config = dict(
    norm='layernorm',
    positions='alibi',
    init_std_up=0.0141,
    optimizer='adamw',
    grad_clip=1.0,
    seq_len=512,
    train_tokens=586900000,
    steps=8956,
)
Each number is 500 + 40 x the weight over the matrix's rms, rounded and kept within 0 to 999. Layers, rows and columns count from 0. Numbers have three digits each.

# layer 8 MLP down, 512x2048, rms 0.0482, rows 462-511, columns 256-383
415500496551441531479518554494545565590501515531505515538528552533433440488535555453509513588513443528495483546483566550540519526560482504505500427457566550451600459519502527583486528459469569395579478441538484453512516500528526496507552500506544474471472459538513523513473504606490474491530524540455448486416584501490543526474481592394481530566505546527489577500480470494460494487505
485454520497476478505498494506466512540456573525489513491491462565534492537475509494441520507523509476454413537461395533499555574395480475505607520551587522515452529568513543499479529486512490462552464471499509465550496513507468467512583524479554514487491541507524575485481473485508558499473476499483545455479440533538484429518442464470421515486508604487499463464467454473565509461471
441510483523511512560480506434456497540568544464510492497456547480476522479511425571543555486463548482501440504572429458493495547459472487479559584531583528523501557556498521506506459445532468527498518525507478490461476461532476545520520518475515572483456516487516407516523532556463513558533500422478479469466489509401490453458538497556525586483568453533526503499473552489572480501530
493538550477465499538509524540491490487449518611456493504488459507561518428500538493526473443475455443481491524548539430454495554459452582420491523477570493467510522440471506427484507559524532456513550498550530529440455584505454476523511466517515496480471489493459512459536515467476508492517481497491497594496550516432545460469492453475478533478476576494517524501418488449537484517498
504504475442426452516574470488558515441460548462502514448538492496504498558543478533543552509453550491514473492539510492498476449542487503560538536535487477449544494434458556556507520476528496504496461469478535526493472478514473518478523490563492506505446465560472469511491529564459482533496473509518551544465510475490512542461501504468526446468497545542594528499478582509450479496442
493488511513489533489581421522514543455597427492502483495522518580502482498550480554518570477536511481477511537482564550550596488545502535539480533457556525522487480491565530453490436501525554534582480495506566569592523428540461498481512553477533472465464504478536476523497466536577449504518538542506535440500520542500549481472502417532543525512484546514517487566494528512491501538566
489513516470546506471551510480535464546505532516522492519585567593535478574486480516465522497540508402473448526490513502505547445511502538524528571436509529595453444452606465538491554531485529581485465468483430526534540507573518509532448546478511528481506481443489435526444556572457447454487454479528494450588486491493538484518482544507518470535527468464426518516568505601512458481503
500510479507414464431493453490525458404520470502475555379525473535457543554488512460468490518555489526525525491485535494526532495527511517584563500453526529462526504559496481477504481474523476559501470398458580514514416463539496545485446495559460525503586524541472535567516417529444517447529444520448521496566503551507471517471494530539510596473516396475494489465486524491526510503526
480495516531484512482486572511514494520391474495506579510596490480496571504488525428438507482478483514432489560571543514581419527487487554491506489558473536520466536487519483503472475515540459525537507394436542507401554531502531435489528501468544501500491561564525462538558559494487518469518455581519479513424501428480563524556542497424498533473516521437524517467487540448572448505439
453496538560476482491534449479401514555517491501523554498511580456451502496472489575487502532500497482495482494493455445510506526488498514472610503491498585555507564428526470534570540464496523523485524495501514471496457576443465533518451477470526495577507525565467546512498511548509457511484563558479504574399457485485513564507508511468554482497568429464554543527496559553525520449558
465474506500593481435562515497489528515516536460489569512465557557527470423550531527441489503502522521500460513545440539575524578502574490479481548512474478510553523500512451443513480501526432549523500401508473536561492496435545485415444494479411580466575458485545531457438468531504422617516434473523476495494586524480478520512499541461557524493478552463520514530468558433573515486531
502514506514503460517520505543500466488473513489458584480455463493496485480417452463505414497551481547526512525495476523459532537511520487550458551522592526525484537467538520529519505488431502483519571483483495452525573536505459534477575530533446488434381559518470459486504509409559419457527501574500465593556481493521490573444540420557507524508541461451528544498517462531513542539440
556493502486478495493559404597512503545536472503514458527511488457553579539476615448534507517511529557496506545512573532542491527502582497576437524453501500454503518484482476515560504511556492485447518531469547481556493472566512563567538528508475601469457532484462535535588489427483505382539452467509534525510502612495469473585526446480481450474535466483497545547507514478448509583563
444504545482471452473489569522488536507476458463476507419513551487493508429496533433517522512555515549530479532509438504496577579547530526459514485509451504498569515485550501522493584548467509523498473517566467553517430477531508466538526537549502504503487475400537576516510454565525552489470543529519491461517492537440497506498505471530407516554466561445454510512441492476495558540494
560543501489439480509529484493477460514497530407487548519531477511572505509537466461464591438514511460553515547526540456511550492541529498564483448443527529583562502516499467480505456532481439522533502562512431452447430419494482553505497449475510491529571447530423573452540551494521527490476460500450508536483541530524511478491426521463539518449504493507550516443471516523481531555561
503444475503438469472434524439506467540503491508499525462485472474557481513514426530514495517450564530441436396505515513513536414449480509496550465447451487475546495467543567550455536539505539543480508432473548499529525448412531458517534489513529454458508522491547521443496474506464507505515511532475550515461534461485534529469486522515497478460451517533500451526505512429497414515529
499452444513538518534443452476506547437512506500500561593481492459519484497518499499545560553467480499538445480498503496585379465485505507594534438480507448444467540531504507528518501491472497424496531531469529462518510503456494522459513421439470493461491516469494565486437477493454425494508499482475497551437527459544497522492421481457561478457437444504460416472518504539494519442493
538488517482477467467402485510436542569454490524496418511521545530511478589457506542567563485502503436465548515452451492573475493442478429508559503450546510507543564508573518487509505462530544479505467524454476519456565570546493494468460486498456587544587469502481493462453480480516571493453512513499507531493489420509535582501521500526445556478520502521498491480509516509445521527515
422477501478505513470387440457594522420461482488519552482497560542480497528511469507554462572528444511550580545537533526501545551433463487572452511482520512541478425466507483447479450504492486503462578526502593496494454429499535508467513449491441524491428491584501397502461427453483535528470528511485468515474398524535562504458504503494524556521525469503445463497482421467390537484516
451479533547550505470463516503469502549552529489515492459431540505464496491498509541513470469453444553450501469515561478480561529442456532516439525422434470439476528494475481487483422466557495492520476517467460493514548473535495475453516578525521518585572473488491536426546577477489572551477528522526513533431494468499475495513445523576445539530495534521440495547472476497513510414474
480514524528487530484515425550622512522525546519460467456477531538399539490491515501516488648534475499521463552510469504498483475477489462396437647556510466497497462453509554458480516500515478468521517478524569443491526500530431500483581474452532472520562524506499538516535481413381464490535523500560495586535487504484500562464492467549548511502430521513531525462489553426529449514501
494446518543470542461518509494397494452546514556501505499546476504456597516500460471465551445521481500490505504551492522576488452490472528511476509437578517525525543468560494471397477483435545484403534502439452570474518521479439494526466475502394480444522600555477490514572520515548470470573563558568578536380484511577450527459558518507519462439503490450552462489449455489481442546556
505482512456506551511581500490483530503497515376482540499479486517517469506497500519471478524529492480590512508541556482478511466510575486453510481508469559575505492472536566490405531508467530485508561568489446485420528482466418551499534481470484505480432514542534489584508439524517482531461502519542533493463482506588534429510434536442504503409538500515537491473536479501499520489431
448527560487422469505502514453563584479461506450456498482472520582429515423543594542513522481512403503590503472457509546480475528449400462494452541457482494523534541522501515510457483449382526516505601490472613522470445475481565453464520518500466512515455508486570496422501517480505487465541500475491537531457490535559553530523526487503487526478529464531509483512494505629474508441476
491541541549480514502532442537479494574476549531476467502488510515528555458477525499493508463504520560492437485456485493483450522523490457449482481560491493554465508512527502428511521472494522418517503553521483510445554515507530524426514524506537537417478493464514550479496564472500486506520505530476496509455458551541481520535466520504515405515453541488488472520468457463484460549563
546470494456600470491535474496528522523503433508548528483514515512477542491515492464541559480498511554514472500469489578488443474543510501509567550516495478503465545525505476580495485591525464533503520518514515496478487515480475461444493545504519498476454473519545453465439467537419525458449450461472447495487455486526477533530509496575459586459504528545556501474457481499555492484502
497521501480508467527491527511487427481507487465536520513518508512465473558464499538576509576581521486526490536484492493532521529550489492493434520462531511426526529519517475510460501486574502497497549512423464426509541457527477538567560555569434569468530485470457455489505493386425514463468393501466517545468546476472405488488573514488518401544484504453460519495551561512550507493513
521530491501427469481530521447477509447492465524493449488536567502540549481509448476509528553553493567472455491515447524472443516523516467560495527478413435457507488523494490511466449440483549502444541491501551543495492493537450525540505514509476559576501449517521419526404503417514515461504527575449423559502563498493504539506495471431489495467507437423453448471470495481504393465505
533493523546396489479509480504530493530531504559456483435505514485549469558465505542487451409513495479508485489496484529509520522525530488518508458403518477583457451478558510434420500447432414484531451522510531497563519469513509490500438449539451482474489540526567492522568466502578580472461560478466550536484492510556495504538464506461532546572459534525464499505581484547467529489523
465567475488491481515482542539499420410513524439515524432504495415456473519517513484538507520460520468494527495482498529503487431514516591538461457559501480486534482453442432506459515546561441504484449479497537424517597512488530502531530525532470525468550515483526515441457491485485538463501439450496432502420465492491518526546490581452556498470533484455463510497479513506482492490525
564574473481490488499496504517489462497483538488517436522546492515435469512510422598504484596484495513529451470545417500523502518524563501556508510493528526489560512471495513496463488467493552512486424504465511550494525495454539502491492460593459496571490504515466470533489557502481469543495460481481484521467488482517480499353548498478506539451512513443510509466482464529521476453420
614469478526439540508554467489506425507481504516507528518499398605471490549511567500503485471472457496496522462483525500475505512459494473495523506523504494464524518519537477519476481470546502500567516546475533581541480478470480507537463487561524455564498478482515432517509513533545505547484471565489431412484459533566427497413512554431546524485524505527492540470505484549436451500519
476466475480484503569480499493535464580538481460524480540479465473498486518499485438468464534503496501447497567498484535525522425492504473531535497562475566499505489523490488533494508470476475415471553522470530529490519523499461491573525554452490465433497536518464553493516463496516444519541466506526525471535494521491508537515522480546478492531605498536485486476522470501485474431555
576506485433496480478612557495513513465479534442516482535465495473432498495518471440530506515419505507473487477500527472520487424507506474535457524505470487513479506554550492545513544527434527486471546361599447509518488528534524468547474509533531417518579487470500541489472507580504498539557498468541508463429517538454578400502482477593480453490529533470495502480478374523453413487493
513464442457469486514504515479452461556516475504531549545447484542556496490494538481515504522429537456504472498516526519513535518600486506572489426538536567519478505479516436442424485504489504515461464428467468502483624435492524433492474546512472472526515570422592415551595492437502469547513526503516496540407529513537509482527457496454524515513602500502496588510478528499540405424467
457522448526518508490530447438460494520590521534494480554453502477559498509559537490486528458473447513534447524539502470520521455553457520452609453491457463509501500484491530465558497536544459609468528549513478488523503500467490565491513483485479524514401502577488535537575521492503472563452530510490550528527432452487562497560533504495511544547539606452528506528427471466495504455475
424466524510509542521511527506474481442516498457572476422506511447507513475513533456476567545546541450502514491492542522513574464546511482548478470551480508439532521527508481493481476555500473418454483485450422469477528501425484522523476490542475497473496485403512568488497518529522472511466521453439543435580534562543478558475515551471494481501459523466561491539470521606526513478500
478566469511546543502504556530495432517560507455460518508438538475474498430440515507467444506520557473481503543549517529434497468439441594499531491478466513498488476483445471447447559504518438540510526487447547487512525517581476489491461509479495506495513509468448473464448577505434592483574465496496491556608573419443504554510448477488522519511494523549470405516552508501433564517464
512458459522473583556481516524576508508486579514404553497461548445438491472520545536514461497519517512584551568537536518506499570417526542480508547524528476480535526498529445513447472549552465503543446504508541515523547510480547542506481588512494491514550453491514596491449479433455498480491528541504474554510570501539486511483505489457518570547515482470490447572494510506538449533550
515528506497459538468540549526533570539478538516476512429476469460440475565456509538528444559465539506504470485498602529479410527520474513505487513414441491457536493473434535562489419529460546538490506610545544490519492530511521505479415562477502553532452509497472498521480506522475517496559554458612472616532464513504485495473506582486521527506527532440538436529495463478491478483507
506510499468447500494475515518470483477443516482497434493486562490525458454440483477454524429565478499513517516508549549456494558531520571469475497481517524494481551514526505510496459528472477484520551477461558449494480505545575603464497528467450564545560431555484474519617553452512454478597521536495458481537514536458485456515531510522466479583427528550425489517561464486440505450510
519517478475539528489574596481471562544458476465560467437567520439538443470471448521460550524461462497494538520524522510525487408481536423450500543470410518526435452492505475596487557485504495479540437493516474484460504479512459546460534565481508450499469488470470635529474504531503541468597483461492524510465562524453540420496498522450442477481559511489537499504466476456457568546468
515481493550463481593520498502515505493531498480480439528555502493451473511565521462493576507467534515542481562536469478473503541461470500428452496490554467489457506437500438549556521514461426463508503505550568537486530460516551502460477515547487495482557499588432513460570543481478476501493475546454543546482517486471539561562514515470538537488462508608456535454514536513497566523552
544500421497538498507481515464423497507500584507476528504560542527463490529517503522510528468516528489493505501518479409512524504484452497585504537516507512568469437463465456447582475465447502476579518508547440450518568436562481520516541500538487480518444439479500463487422541587496532477566500507569400514476430488527479476463583504526496469515536436497503565456472445494535482561479
501509452490493483442457470509507541505502487473516531509533497511523512522487482455501482509471514526511501560536528447416496467530445447458551531524379475509536499482469501453495484507464563525497506451503467501469538543493478506530502466536522577511548471520520448472473465501465533453473467486489481487482483516498485496475497502414481455559475518419517497537510473513521452468499
453468497611530492528500493521499456515481482530517569496466474452527440511552513483486502581542545517426531564481504513453476512497446483505485514542409518582533469498484528501517493529499579438471456476508362465561521425472478523457523493472465434509518528544564445435435523539564527522486525502487514503461495468512494484498574542534526501486446483499537439528422464519493447516529
561499505538493537502511471469543409467421454428491515535508550471466523546501528506483478480524466488489498465530516448520444465507516560508500519470530523533515515489442505442521499545478537431500523486526524527469542533535462497484482477508431468477438566414546526503549489402502471508492460475465523480427521523523520516537471518483529492559443493553494461512458533421512452535547
481442513516536599577503502434485466519433468494458500497478435505503516402479450508551586454488567517472452421497513540488423424486438478442499496555590495448514506544461486515473541492461562461494452473564486467609543551480505483535494531434470391461534450455511523514500538504467477477466550475562491496494475475543519521442484542475420474500490540530544455467428448501506490512527
516454544549489508533504473456507518568568504536520448518524565468484465401527443538483517488554509434458541420559529535418467517509562514358538433489551523474431570472501474539539508541548532465511445467545330445551528592500514512494533524517557461500535582537552534543461446507453422517560479475456417513527541559492472367419538524432499410474529566458509486506475449498549523477407
504496489512608448492471481519528449523526471551508463511520487565441527405450531519479490480549430483454469451580501525435542506471552502546536503469439502487496525484521497427546493482427491492490484520494509513482450462548624519486538504479501490487567484507486551456498574514507587587525463453517413537426481429495448485521447519481524557518521470489486539468461390491456509569474